config = dict(
    positions='rope',
    beta1=0.95,
    decay_fraction=1.0,
)
Each number is 500 + 25 x the weight over its row's rms, rounded and kept within 0 to 999. Layers, rows and columns count from 0. Numbers have three digits each. The size before them is the row's rms in percent of the matrix's.

# layer 2 MLP down (transposed), 320x128, rms 0.119, rows 137-208, columns 0-63
096:487509524484517499529488515526459462533507523480497491540501505463501462479507473530492500558473484472484542509506450443480524506517490534511543523528494505493521482509508477492505496467498499
097:466502482522497482508488500522524513531511520511495509497469535520485491509482493513516508503547507512491480492513507495504504518447516499515465505490492497514502464513479477506503471484492441
103:472506502479480513497474473504542543471542511530503567494495476502452491553489501504476506497528458510528464493543542535566496529500478512519500474515467553475474494482495556483511471477543486
108:445480473469497484537491508473513504458505470475534456477528516520492484523498451504499475505526526498514500529537546487464473468472466462522509500462491520481557472521492527521509466515510504
104:504471510496468467474535491470496484521483515487508506460456495519538499513462464464495546490519467530489494564490489490475516510500474457491496513505469478488477513492521488496472485562509511
104:511479480500512479490511489457459505483470509529501489510508467512506526487480500564523484479533535501503473493484470511546464468506531449533504448472473496483498517503485518512489501495500525
105:474524486485473485498546488553512510483472533468486485500525568487493485522484470548494453495508533507508509472523452512504474471480516525488481489500493502511476506492464525537432525523485504
106:496510526491528502527480462506508524514487462533473545522442479496501491492489532516448518475475463435447463488494526476507528498498505504511495485482484501522472474523548535504494519497475537
102:520491491514532518519524519470521503483480491550466504517492512526534525487466513497536504517497505494450436489469521505515483515530473477522441484519483502489499508475534489482484491469474520
094:477477523479459530508466563495424520489516509494492520516508481508511488530497528489529488507502506518505538518499524487457494507502537500504486487512517513526475508490463509468486530496498476
107:529486443530532466477482483532477505505527462516473520466528484530480493495532517541443514506507513524507496466493511514460486485486521511479494480511522454535520503497478503498504465495490505
094:495500509495495488493498478501516507530501505449462525523513531515444513522493516499529516487550495521466538513492541522534486503501527542501498534499502504480472475453508511472480514499541511
102:518544501523473527443536557501510506431484480473501573501471508489501505533488485505512467494525504525485486434497535543535502509481477489533503551508481515509509465483474463507523493545490492
098:507455461537508496442515482510518545460525508478512503481520510500473474486535489495491508473488551490502464554484492466482508463505496498523529502509488468509500529462506474549523439463500478
097:543489455490459538511504517519474521517526522488540496513546471527477517508499505505509500520496503514521507508495485499522527535530561487503493499519489488516506490479521476485441495496526510
110:471503501499486507536499472479501487527484488486495529452502545507481518501490497499509477509480541518519508509495474448493460499502493506551482477525457543494535475500499494486503519506498491
098:519485544509481472522504482498489444513475540497495546557478511499484482492535488473528529540500503491480490480532457494494507504494545517514469484533467511473505484515551484511511560491495459
109:531527503502501478538545495521516489499529511450537456516526535548500517507456477539484494486489543484534452525509499513514478496487494500459471500511511471479491461466507471518489527487486486
096:501535511510498495514510477503465501518491477501487521509508517462512504505470516520490483542510498502512476505539513459463456506558489532481512522536459498539529483501466519468515420519489528
107:458481520511505478515457538490455517433531498484485481528526480476504477496489541501477501488487545515476516503471563512513501508520543500506465468500503495506485467480452535483499471459512502
101:503494507457464483502505537418493510534522442508482479516516500488521507501479493498492493521494524479468460518508509513509528455530506458541474493514498486500493478488478510516531469434508454
093:480482484505492508491489526502478461478486530498498519514494520507486493527471505486533468508487506444496462486524485439495530499535508498522497462488452514540492552482517469499499547539483474
094:498482491499447526513477526482527522491548513515521503477560498482538512504487493480541502528475470547485454477519527534489469521509499487460518493498483535506486473433487512467528470487482491
099:472507515497559479527512487507517527553502515473497480519552520525516511483513524541493528513485502488499503473547505479520495499498498460502497534517505488537508497491534527509509488496479470
086:455526509519513534549460531511507501534520525483467490495473544527519498471511492510508536530500526505498527482510516468470469492521445516496550496511546472528508492522468537479458496486501512
105:515487482500462478477502515544513530529489522528489465497537499511453516498553540512516516520472474514475496520503481529498514487495522449497543518511512539564497496459541533536479486522481508
107:523516495506542508485551491493502447497524465543447498514505469498516458504519461487468536526538485521520494513486449514488489477497468509495539502502505481472484464565506514498463503498506451
098:522533471491523495491525493460549543501482478515512517496486459511449487499529497459554500521517530474472493519479486485506464513526489468531496540491496505485503531506508490517458525486502495
101:482531523517477492518476484477478494541491511479503499515513537548488483452461486506509518529527478473510483486544485439515514535487487532517507514498510484488499482476454467453521527496462511
100:478481479573462523452481494466452478447489500496512481477508496496516507549514506475544505526526539503502563490511546500487519503479514524532521494512528504543493520524479505494496546482496494
106:442490488493497484510501550480481520451505523489467541514472459500515484539501542491526477505526466524479459475466534522463504549513509479525473512490493484500538503454514496529510510485457510
107:499523507493516471483473508510495495498498489464472504498511492494477499515497473478483500476506509537480520523511541455490556498482512505510490445545553522549504520503529495480542487492501491
090:486484461495509493476465502529493505549534523538507505510479512514529500507514543571449503509488498496481487498516516495525481485511489471567497507498504479498499461559477524492554536453480487
096:490523476494492454477484507517561523464486509514478470473509522510484491481506510466516506505461518512503492497492521544473478444459461506508500520500480453467470488484530515520484535524477427
098:502490507537472515512477538478443548434475478449506531499491490463540513475485516513512468455534496511488530503498512486513505509490508521491518504484493475503534490462518514496511477496475468
107:532546528475516496507507508495503522477548517460530520515475478496468504525499530481513528522491455493524476462549537502485501512481504514523503485481520525501477472510488480500497473460496525
098:510485499528493442469502542483494528551492520487505457524528489514470497497555542517497507519523483498516536520537499496478523477542528483516517484492498458490521500527478474478510511518496489
097:498508520509500514518500522520487499453522486499484516467494506479430476512484501531554526456518463479514448493531492550541491506488465490480460490499502506509460502508527527463514465490495502
098:481525487519516518550499494472485537489522555470505514495485473453518515501554499512524498471515497506497520529509507500501544504533503480463505512475440522507477499473478503500444497517534525
091:500539478523495456532504492498507470527509493459532502489511492519498493505505516466527531522512490482471501518480489483519518510487484513486453506528511539533485495478457525478451489503514531
081:510484459488483491495527480490504479479522518487508552484522507469503505490448519507559506489502480506501529480496489513503496512486490458502520510504473521500556512526525505496451515510481519
096:493513542483480485503510470527501482513454506504487513483481497491503524516456499509491474501520487501534471533461515485475479531479498509514491520417459518513551493547525455505476453526511478
103:506537532477483529510550508508487448545531494495482467496513461521493471506468432516455481506468479534474482523525557551472461482495509517505493480492523490510471487522524554499500506490476459
102:473518503493537540510457505534461458538516536492473501488510523509499518491529504502519516514513489498498532469504465523496458499479521486484587496541459504533506502496506462493494482539488504
111:525497515517533515477447465485466481546487545505528474507589542535512482485497517544488453531511538488508480510534481502490521509503499462495545493469504501551516526506476449503557493516431523
110:487466516487507506503533515494536478568536506533544505508501501526499498446513478506499504506497469514476493514517467492494520538500476492533499513467470511440470513517526495534500514462506530
101:491514495492482458525525507538500489461477505528493488495457565495507537504509514512478455514486511507497540464530494449479522522488468519511469495497494525445493500473509512511468535515511502
093:459475507512523517526507504522539516526509479509491467516482498494500516518466550446507476491540537496513480486503495466518476524485480527499485521509502472489527531477462485507525513498455468
103:513529498493474479511443518504467480508484455516449490490512497501556491477538468508480525500503502486444492457484506495478533484508514491489538520546492471513523527499531483465524509502538518
100:490480540507504476476477491514508515457492492498560481492499513502525514494481467504476514467463507520527535460455486501500467494494480515495520483444471507460476509489502528509494481487419482
087:505441499493482499519523477468481481427537519512499505507529509446566493482464530515490463532488491499484480514513502500464476494524513475471546505434476546528522511478531484488456482518498482
103:550517489454492494521477519521525489536494486520462469486516512498445517487545498498525467534476455485471501550535492502465492496484437502523495540519500552466490494476490524545495504513457522
103:471513492491463525499514508532526502486521512521461503466489518489442514514534501502478510486538488519506515475512519484515497532517475508531516510529515489460508502518523531494520525500524487
107:496495489482441483500486488506477487484482465476496491473509484472488525521472493467495520461499515498516540461478529513491520508509516480487493498480511451472523477437448500465488501509483430
091:502528471503504482492510505525509491463495541471478527504495527506497555523508506504485491528476489471524503527507455497474484504504489545504515490565490514510513493497494487504490540501505515
101:527508485479536512524484512542484501519502516473480494496517483505495494491481474488470528540530474531498509454465507553495491499487479477464475494502522490484509495499535503481491489519526488
099:510452467510483532524514501521518492446512490522538487487495494519479489514494518503498490496520542492498516499450532495510501533497492512507476486495538494465467498494492506458467464442502479
098:425544533535514502504481476462476544473469514486526511569501452500533513493459502533460500467519500503475477506498506497488523501504549502493536485503524532522503504525491491468461493493514493
080:550526494488522527496532478509535515525509479483525524444446480520492521482503489513501506491495479549466520507464508523466502456445473485495508520492489507492493522513495476520472474514538504
102:488543502542476466477538508479505509600490512484504512491510485505491475532511479516511545525519502508502546453505492496525509485497495522484448510480504489475518532520447503511454537519455493
094:513549515493515491485527502477503490431477478503491519462510534497502496513484449464477464464532503505507477530519510545515495512509508536486483504541492524481555472481537533462494491516536509
104:514498490490521504466462456499477489529522497493502474466512492496505481544472501504507520505478534500498538491529551509480497470519495500526479473505506472493538503512503474477531507494469536
105:476449482514514541515497487493500482574473501487481475460517478496508514432502488516506466490493512519529472507450524522510487492557486505511472471477503467485538498528483505512489485492482480
092:515480495499490500476475535503525465487542465493488547564539475529523492524503451520483500535513455511485462478517558554514497499521488510508504482516487504547498452536531547460518507484531460
085:513498464553495477479509462443507502497515509510462517523519483488478503481519494532498525486501492528508465513458462520534454507483464515481502480498460497496521510489473482511460497481504553
097:507574507523551494498471460497458497542488467481521485494552522483463516495524487508525525493447503474474526518521528472539537448465495467466527514510486505518488507456491509474483521509471503
094:506463465504503496496495532476458528546492496514464498493488521482464513488514466524505513487517555509498492490481539488506512492510530529511493511525507504508478495518493517436513533481488450
107:494471505493494463493493513504468496430523484493484501489512529498470488549508505500480491490470507515515506520502519491474472483493493472485449467505524507516515506488521527529470507492476546
090:494505507477466537494476495502453495497494505522482472514539506538460486492481508495522494504505494528513521488486458481483516502439488489514458475483506486511480518516480553495516468507465478
108:533500465494498484497464472502485471460465462517551524508538469538452485480492465534486462490546511496516483514513509519502544535504520519501462486504500527525499490501513524517534494496557483
099:511491448478486504501486512506498488524514522454483472499487466491517518498471514484466501485506514495515516516474495457479486504542518498531494472508518492548507512459465516502478483463503457
108:500512506465548498490486526509530512422518484553482493504478488485523521492479517455498472520465479489516507485530510528492511495482437521496501501495543494501452498499554516512489503501538508
# layer 2 MLP gate, 320x128, rms 0.142, rows 138-208, columns 0-63
094:512528492439516519485501504493503537493503534507538515536507512530483512479505513477494494531494512481502482509520456517529523484495461457538524546518502487492521491495549490516533469516524505
106:502514513516522487499496513499508499521474518529515544488517519478430526488518505466503532487529458489515454478516459521464504550480449471518523485470484516513498490477483517485503454505481520
097:544509472519472482534470491542468464524488544548477500516495507524508512508447501445467503493478510466491499521521495484504508506547513546505470504453507461534493507485511512406514520489544505
094:500525497525489488487506468497512495461513532482566506533511476552476492516494514517482473454557500512490498465507504491521507494521476473529502459489491477519507488512448474521491499496476521
092:496501521461511515495551508537467501508481502481503489485522499481519507480493476455508500513496495510515491525486473483512511494517462494490501514473515523513520477454497484493544459486470491
086:516551497461471495493470541471449515483508482506479482486535453518510505487504522491499481519448522460497523478465489497448492517492495454547525502504452488459551478486524490495517543456524513
103:521525490505497479509505540491493499558450519472516508446488499473508520491506518464472529530510470448467477479485459484487545540512506468497472508505516462465536531469526503472511518476524436
107:510478560484494537487492495505542501498495485497495510519512521522489532499492511519495455516517454515477481531520480541518502497510506549500499500493479528513518465477508489500533534461458475
088:527498484500522507487494507533505464510486498538485491567513490512493514453482577502512502539507551451474482514508511505483531519518497534472517458523496480488461517504492515490499468458524507
090:501515498508505465487516488517532467515485458505493483541501487514487495500518530510511504526525506495449487523494512508524502482510521523522470500531547472529487469506496507502512463491481519
106:483506520491488512544493547526502507498487495526557522476447477476502499526522508488513494502512520488496485516530482449482535529458476496502511481492541455491551473515485531473498503484465478
094:544477511457484492472481536486543472491484456509558524558475502541491495489483508532505487554499488464446476481508517525495563490513453522481499495483477493541519523504510490494514493475492513
104:493507491491498467555500499536485486514474462481534497512458478492527549523456469510537508480501485514460493515528477522490516515486526525505521484526490499520474494542540524487550497481511510
105:563561564535509509563503496518491444523486511507473467506530509510461522459512505529552510530505524486481438519489496482488491473514515512504488492493485505537507518495505489466565513510486485
156:486512509460483516500476534511476488497517477517507508509486482513448490482506510467517501523510522474455489462518496497531530516509490474493466522482493457487482496506532482468527486501501445
091:568524535519475503497487503491488506501506518539469498551525522570498494496435493497515456471511509461475518511484530509503491493578537503507517480541503488487486508490514491475499470504494499
118:497489509450475506507481523530517518507489505463534502506501484500527510491466496501475483517519500461515451512520488479481474526491518527488481510481507469497509490491444487458551518465479453
100:521528486505499514542471469525513479495507473469527476462486518525512484531486523499555526511475482483461467524478489528499516504492543488526500497498515504508526488487556505527563489527520490
092:530494480474526515461514494536512530478544500529539502493516499555480521517504464493513490513495451551484502522481487527554494521532514478532534492509483478523492480443504525559510494503493507
097:485462503505486525536513491481512477491519481471473504536490525504521459546476526488515458531477517501484502495534483482524536517501479492542436488520513443525486509502472480489506489499521481
099:475506565494491487513524543488525496523497519542532543506501515505479476504503488533518479458513461509502501482540501482480533525482482531522489482518477514533527497472538514482521474501531484
098:502540465491518504540449492502492532524464495505502507509531491513456489445516468458523484466519497470518517450464450482499529505481477510491483488485508478495502508541460498486502487522527442
089:501496525508473497486481512499473497488509492475504494502487470508485516509498471498519485485498535461450477520532538517494520488503511522465485477499501529520519522498473487473521518522424513
093:474505531491517514493491518519485449510502483509486506527512500501451500588495495488531540483470476557462479495542512497516533491495534472512505528478485508527566510455504504493495543510498467
099:512532519489510505504498498471498509512499530476526476515521546497527508505447475514534495457473506451484505478480537504468542557518525487537481483521524543505524508499508507490525479495522473
108:491501499472496499508540510523471449506531532541540497538511482515458471484530530489470508499449486464532465514477489498475513513506429486512490476508509491543493494489484521517505479488496480
091:487477451463487520566539491500559501488436466483518480511478526485490497463513489482512490472554524518510502517495477474504540539490526465513474455489488493505455481548532529550510487524481501
098:523505516506485534517502506488501451480506515458548500491518491498476485464464514507501470519501504465467480512488476502485510503481492547476522551529463532525517526463556499508511452540505500
098:490460494507504470498459509556516497479495495523517502500495519555498497505502458550524509478498441482495511477501473510513510512482522499553503478503490520472540479465522519542497520551480499
109:436512520498496488499500483515466531523516512485506508522496524495482493549502523478492537525501497515488442488494480513511516518544493489541456512445511494501491503443515534459524506486494489
109:505515559549493518509530529479557525500492476527533500486507489501495506483482502486474492490492508481488501492483517489470486536501476557522471556527495528495470474519467509479525504502495530
094:518533543489516522466523507493488485519510548485488465521473555505505534485470470454502482478524466504519464504442537495488524501570483525520512495515527495528529509475521475515531493539538498
096:506519501445479496500526500534508532529484524509508454454503512509506548494524480498491521499527502513487467467495489490556529495475540485514516519482521444494466518487510504511512517512512478
102:508493524495496490494516528499480515518440501504515480485519471517472502440487526504491507511467471451469473510504499485491548558534468477466511490519504452504514474471525515489548487508488476
098:527483497470463497520517520525523496508447536494506521480512475528490511507488530467512482512501480488514453479484505542493508472459517552527528568518537507495473504460519480532548450542468477
090:491467503518474503512488514504485532485510483557547476517524520527425475509491498475502461475480545479523513447534494463526536502484509476469496490495502466514557532491508500531492469497468506
087:476483467499479507494492509501468497519490540474535499499486497565510549523459477445455461522481501509494513506507527474490572528469522495507530495486508492514528456476517469501467529517492467
085:507511537500504499491475503545476496480540504503501479511484523515484492526488491456506506472547497493493472488530524520513481531484557479518507509525483516505553451494474510517518501487470528
088:540506505465486507492514494523513511533484483519497537484476485510491529495540499517488529489542475519516495494512485496494516508479458468468500535520493532492462487569505544496478477442488468
096:538558536482515516487492468545501517520505492477555528514509533518508536493458498488527532472495454481512472483520457523521493507506503479534490486473498520534531473507522511499532483505477483
087:482461481527464545522442476514505517498473524494491473506485533448481533500508522522491496467506498525490498518469501490487497556521500503475504494478480493494506478512526474525480518514503530
110:471500483497481484522539543562467504517481515513520479533465517500497510517496472572491495452505516515515478497522449459533531527502551506501423528473503485533514527459487478530494493499512501
092:518542515524489495521477482516521429491459495512459512471523471506505479468469458478515498516490471425484457528515501516476494528538531492509522498554514497541466487512462490522486480500450486
117:512481517478514481525521529532517521495476465521509499512504509508484512492503472513525493530488500507486440510546461532493508534456494482498513480490508485498480523480498550530516488455472514
103:557510519501529545496543481535485524494512545532546480532498547506470497482465512504471489486493500492480515535475459520496514530516445526498508504536534508528461506475491532555502498512514495
091:488522487507489529495492539470524515507501493498508521520490538463526497483524494524482502477500480558461492488512457489536495511437468534518475536499463533462464499495507496452493489471448490
098:524480521478509522496523542546529482528469475507516470475566537509447558523507531526529514476470488503490511504508518517532489474499508526494478499499492516503470494511502501436526499560495450
096:495492456494494471500510505528519504536539542477510491482475533504476535493531440505468533491521543518512518511529478496507514510480502490494499475489519497546491414523509563511493459504496486
106:494512486508506500544482526507463513504479469521530485568508491499468529508458512490459479553469520506467465478460447517473566525509475476482480529500470492514508523517556467520505510515533534
090:528513563499496489470517516485521539520420562497501488498513499505509485529500516529487511484512453511461516529491490503468508531451453500528509506538513482447507508492516529539511524508502453
126:526498489469489531540492487515533517491478477506537476469526503532399527499532473502493474491486492519500507552509494488541482506499500558468480495457531508456498474505460491512494470511460485
105:467467518495526506494464486545468504500531475534471476486476475514466549488487484499482533515527526507508498510523499454502492530499479464504491530500497486519557464490488518421497505492510502
093:521458490507474493530483541530474484499498522477491475497525507450492491566480510461450513490500515467493507509499538475522541527497470526486508494526510494498501487480465491469490501512538509
088:510505490452443549492467518482542542483445537492508467508520501512465493547491476473512502476485510491482507498517519515504502520483520498501518455575499497474509476525481461478510515485454476
094:559486531500474493502492541467523520521513533450530519531504523525521505481524492513484485496528461497490483451501474539473514537473486536542529511499462511524496481491516536522502492478474518
099:524513562530491467519498482512505518487524508476524490524487557504517485479477480490466470510561473528512472506534535510496523523465459535515450447490496507522464487447466519483478486511537476
098:511520509510475513506494461502430500492517494496517477508484511508503526483514533431478502495514529514478505477515470519482523536485497471544533505480520470502472509541474521501504511469501478
119:515521531502473540502551511494441490467501490477512455510501474475507513514503496495526465483502558508531491497514518495502535502508512516544462497513499488521514456480487478522545472483491501
096:502501539467446485539490498515517533525425547498510462489441476522517501485515492517511512485506487518528471505518453505537519570464527466496481506527500459514525526504505542524506497495529481
091:530483560466468514481540456518491514470508548550532508519496517532495498487492477471480456481536493556531504524520489501528519495470482530480498481471555506507491503470468510482486506463528522
103:565503552479514550536491466559495461518488476488505510490516519522471535477479508490484510497520483507512496501522511516491514526505467534494520517490504546529482465505536505503564463480487454
108:494517486432493449504507533475462477506503460452504500518447533511476544556493536477513483504487464472500499496514498456511539499518501486518534496505525447500525507545486518526502465492505504
094:519511523506508506504499483529549472498512461501466495522545503517465471499443484507501506542491511508509498519481513489488495513515509511480532517501502514522489479531506476457539524488569493
095:511548487447509494474500507519517460488507480510526479500495516502474475464502548512519519548509464494471493469519500469524495515469489457521493497509532494504475479522535510527516461500513518
092:499521496556525518517518491499500488510446452513490483530516504479460529472485443547512540513524524539466493489487451490520528467480466471448471474481463514526513482484501506514494510513472504
117:491463516494498499515515534493502531486480478493557499517503531497500504498456476477480492477538515493450498488503463513503520533476454470515519486535479506499473496543486481504511451510485492
109:489527461489488500490480551517493483541466483471545517506512512481499507496517514484533518470466527498458509494528451491509577559473519481492480509536506485478510464512527491463540513522510472
093:523558453499494477547495554542531479545512520506468481514465536540495526457516473506501499474540503458509457500491475497524512543476496479519524504486502519488481501538525484518545477482494480
098:516492530478434535503500460470459502505467514510561465514493516497503515460504505525528460494522495484472494458507485492495506524462446502482507491549490477470473520479526494513497528442516494
092:542535515495509522475484509541508471501481527500487490543474510480508518517485511502471506484517501486505474499531527502494488548514477482488498476509539519579495500510494583500491478424494503
091:508522464482470493490465545472546548521504487535487509519518464541461456506497506476501509539441514480496498472497471505506536522499481524504483532511466455465528496515499508477546510478513512
# layer 2 MLP up, 320x128, rms 0.118, rows 138-208, columns 0-63
097:508447477472473535508494521489516516473474532502520517463493511442491542481536522572486504534519564505490489523484507484503506539488489497526511463540468540472494462501537472505495501465506498
102:489514455495488487509537539479486467536463513455513512516470498491528520541521485502475495473476509478459481476484485502494535504530514497497466520470537478544458486508484471513491550509438501
103:465465445489511491474497510482486466536492493467481477494495496462527549552541491500510513494521489491538504511505524484489497520506563501465477480534516518507538570483523505499494550511504438
098:516526510494492502532478475516523488494495496501472488510479526513478569500518479581476516521460485529464518474516502483519511497461514503529506473505480508473513490463541499522489477533506478
103:522485499478511485491480511500533469458484508498511512484468459474491487462496549521481507543507511503490474489486559537516536514418487488478503512495488516513473472500486515489540483535466478
103:488502509507483491488492502497504479533529524452493481486501456478500542503509523473532548485502491482490442511460528502502543504524519520476507506510485515445515557491519536474530500542497508
105:498493547506478473461542499486523550485510528487531518454526487475485502516530481490434486494497536528551511492480512524493513547467473495491509484540518500510481539502478510502477509536526474
100:494499495528528535501495509520460462533438502502480502560474502502501521489511504480513516525493512527490486542450467480527523500507536542512444528509499493478462461466496528448520507475470442
101:533500605476480464516513459470508511489521512509498538460516506510520470539496460507538463490502488503486496482517506532517503523486479471483519564493509476511502530482503504514487533489529509
104:521471537491503503498517492530494487525494522533548496484501471487489450484494517496460490537476519484533508545481513527520474478445414554532485504478519494544467469502469532521489500499446535
100:456549513521518498534455464465510443529495456550477506529440453457514496523486531555492476515501536480528505478517469483489496488481532492471525515532507499513487480550500477517494497471464490
095:488526526473530492500489514513521558482497472484502491498517477513492510495506480498535509506549488483449513461492513495479516495528513499470547503485518533505513499483492485531512526460459451
095:511545504507534524536476506488470499538438522538504484512468495469503472511462520490508525501497511515485484480512481492494493479488452520462488510454514505557464520487487492490526556499543529
097:465493474455477530474454471467487516515511492463505496482492504509522430539503509460489483508497532531475540494510505483537535500472532513481467496474514460465475522529522486501468495479504491
113:537499524478512529510475480505542470479507483504525488495507503527520486489537548488475525493474528499495518463523517469506510523518490494506534513442534503471440466544552498558479510508518494
097:510525494486508531473521446510503503520536508518523522564504508504504522492461499504485504514507515509536505496483496523508517485506511558528528564495505481497431482514541502565511459464501494
108:512540485541467488496483498485509440515532505530471470514455460506502516473530502481519523510512503505476507510449490481535513474526485546499464489471509489503500528442515488476511468507501499
091:508479503509514513484477537516496504515516516475503519512508573531509506543561543488519494501497514483491513498471514472508544460511456528520506460496514550496517463535464501502482513519517506
104:473464479517511452490485518506472543494502472470478493468473515520532501490523497474522489488534519526507472489457490499493489530498562484528497540488510507489455474495463521515517512458475482
102:503518533510491499473518508562481460519531484496487497521482517482499498518509516488523536493507532500519469541548474464508479530460471495529501499468493505452457564472488528514477526466511522
099:492447485493485513500505479471480496513505476499491498501504484513495533461549502499513493513520496523513514479537532495499464505504468522493493537502531496519482439483417517502477488454455525
098:505507520519529525456501512505513483487517495486534495519511506499521566542504521508497533500473510495524503519551494542498473517544503453503496529536497516538534447485537513506525466508458511
101:517503518455492495516504441484493495534482514500476503493582489520484459507477479500516523512444525497498516502475476499498500461546515494512530528538514452490464531512529559462502473498532463
092:492498495498515475445500494479496533512490484501492483505516471510498537547502495494500549526467456526499479505529484482492511508499468447483515482540499489515505562474495515482500511548522487
103:492492460476510500520501469488504524502524489483486527484461490518552503496443466492440517507512515513530471509490483526509504493476499508466485508507488464435518475536482488439480473504477488
105:524509507526525495488519524520473520506480478485442525523508502500471502558512486470496515474499479501465545509511518486488526476508499558542515512507511501486430497511464439475501508486483508
099:502513507525495507520511498502511500490463457494495492500452529519465567482514517490531512490470524508498463519486483502535523474564519499451463438428498501487501517500489511478466498492477519
099:491489466512513476543524487562503486527426487509462450508504509484497521498533487488506551486512466554521508499509507486485514498465503497507495475482501540461469459505534493505545472511511506
105:490518470487496500496488545558520496528538498495475492476504478559501500484537444503507531474487489499496515510513507492534543488530493493492500510502469511485577471501525545498499526501488497
106:482521554504519509495527520526479479507483450528562489483547539504445467473476523444504493478482503480540548469523514480510511493492536504483513497500529523483497539464485510488509516479493505
106:517524499493494490511500533473521509499485532448511502500536454476492501461483515488498512518504450471487459557514498548507483496472474496489563513461540476504489510513521503493555464519482524
109:494508565505518518468523516479471503493525506489476476511484564506510517494459473488476472484513497487487468477459542500462517516516504511477530478523525510522507497473511469544473466538513492
086:525511533503544486487467463497508549483506473463537504530494551478474544489493501495492502541499458500478474461518537466482501529474552468474497480512491492502496504467516480476510586467471503
110:502512508505496471521489502552535535503534500531512550498498513520510513519499457506513478480541491493548515517502479489511491500468516511501504540501529532501535531550451518492487498498517514
106:446515556455497481505512498490471517509498524522502529515525547483486521506545465451492505508557519482495497465543492487451496541549511495503507525474497492529517553472466508489500504450501501
093:543553474495532507522506535569480532499522498481425479526524471465541486483478468508508498517513512510489491472523548487517484479522539519537533511516497472463508503507495470467469541477517480
096:532503530488502476492478487514492499498477472515476498515500480466511482497483480538501533480513569441511497481484507503514472470533444524475479490537452525519482506503511560487525474503538501
095:456496431493472517514518488507483468518524532462490466471495415459501518513525515525489523495497541503495503535474529460501503498511510470470531527524459511504507476512503516489483522524518513
095:476475475518499553531508516499479510492528498495496534472507455551495494480507462500538480498467468554514472519570490499523524508504524477505482485463471473474514510503500487509488494489506540
099:524520504489514537550497464506541499474518467455543499498466532487516522538488517547463486498521505488552495493496492502553515514489519488511497490541534508552555499525510530544498460458494500
091:533545444495456464471507506512491516516493520484490461503520499507529496485484455456500529462490519473531522459489504510488511510525568490475509502541512465484469470528446510529480499465472489
101:528480529478517487512523493475522460510520437475519518460514490506509487522525516510538519519505545511498519474523514509480489533502538489541502508540491497499522439549473513508527527480476476
102:501450517504479503515483457466509493473533471472497492502518537537502466518506495513525444500520472486537500500508496497517490486528548554514490510535486482517517470495459512490444473486486503
110:498489501481523496499443512495518479493460462498492494503528537508521482462471513547554528552503485498495488513479451536504515491532507504500484512506478511500530506513546484494533495521543526
106:477493503467495550483498516506445491508543528516534508509481517518517513505469505514537471481542484507535501490531454506504544500551465487531450451456474461526536516487528458487509489507568524
102:482512522513508488510478503519522456513503515454503493499511506497483509485463502462475511510504554491463487499503531542537515474472496549508512568518526531497496465533504499471497487507471465
091:512507505516526492521477499530488489490518474467505446523502489472513503442525490522499564507483500492543459492517467489505499524442514452480474521498510543577480499483515516506525452504515497
100:494492495512513529488480483519543495490492512536518460484482490513494504458491553562515503512498485496509492553476510497479508510529482504517498527488518532484511516539538504526478483522553498
100:491481507500535531543499478483491502498497502504483517498569456505475497532503502507504553543529519477516491515504508554489469485525474485520472500520476490509511531477553487448496445547541512
089:520459499492483520476523501502492465455559504504489482511540502491483532479510529517490458516540511473551491518519470489504469469525475566493509527495496502506475464475523519483501501472476490
105:549510495467474515494515530507547502519479505516515459471475508523471523502512498534512495522433458510499471557507480490500512500471440496495516510493502509455505477519510463510488527537471528
112:508455483500515511522528488526484485493548451539483512497477514467508508561482474500499544495515523527502509477488508472474526532524466482503452522494529493455543495490450524486441521483524516
103:512480526499544478467477545564492490469546479533479511493502518502500510541447496526498512472532480511456508495497471506499476524504479521490504493505495534505505534475494494478476498456505539
095:491506510459504521497501502510534533479467491492510478491526506526478482516531566489509489470465505507506503481503522556506523494468525456425465493497480485479530556492496519515510500535509495
103:490476519507468496518498542498514515491529493538554525499535518527454479472494551491537477523526513506458504520502499489511501505447553461519485494514466508441475517526516539538499447491502496
099:462490471531510504519471521499523495554499509504476478522518524488460498513580502475454535524450514472472493509471518531492487475480509512468512477510492484512541508509560511482507522536505468
097:479512521494489522461500500468490540493490511484530524506515450494481519504452527468456500492495490520474523512534521517478449485509504492476506522500513515515465527503483475423510487504493509
094:496469505517523518472492501483501528465503474474473476499511494483485495522515516523520484516464551525532534497524541533535514486454544466487488497486502482520479515541513519487518542487505510
098:500524556499467506520445515483525552522441506479473488478521464496524454515512504495509511502517454494512478478491495491503485519450565489510467522529475450510514478535516491496506544510472466
091:479535485486491442477481546496514463521492474556513465459517481490502482485529490517487533481538527501523529486481482486497491514503527490499481518492487505470474449530523542512523474517484499
115:518514499490561503516486481518499466508486468475472495480539522484526539512519534481499543514515521461478490452495503504452490479558479516504516499530508527481482503514515488522515540484459485
100:521511500494497500473488488506551455504499471498474507487510493518520522498525467506505497476556484506431491492446500496500484485485545572552494484481478504533507510504505455491506464520496503
095:531494502518530527477485482543507481474522468497509472500482551500496497428471480492526508454509477530490493511542528479508491526502564531476478539509558468539548517477526533528488505519484499
097:512527505486483454467483514472515452492525527517499519497514526549487515508473461552504480508448498448473520510508502520539482497527492522544529508485489489499543452500529502521469509503492517
100:510498494489504447429532486493505478469510478519532481512495493524508471493478528442483486543545501504499496476486493482484499516452486498513476487513485484478525505534529488503513481487520513
105:486535494518502491489481484494487486519525517526516512476511499543502481483502496503521461481489526497567471486522479507491498486556503485490465502453465488514536486493461456489531502532490494
105:501541515476535489496483474490448524515486496473486531490520483481469502513515520492500504478468501473491475465552475548507503532510508495500462473482478518468473523425438512523488499473499507
091:474470522508469485492487479463448548486485480517532509521504484495510479492469496524547476549496515512511528469473475469526495485474486508494479488492496481517525491488473544419489536487545490
105:545484482523520474538518560498522488514455489518523469473495476513495478495483431507481485484530552492500496519507512531484522514455520505546454492461517502480475498486532541521529477534536512
100:496466514474500555476540477492478514493508455474495521525495492502443504493513532468491489502496547471506508522512524486517517494473511532470544500544525511514517543477478469537493466496464498
100:553513488492535467504505446507533486488486492487529499464545472488470506508474494499467504517471487468494515543463490520461528484510441514523538498511545505492463473528495516502535493523504519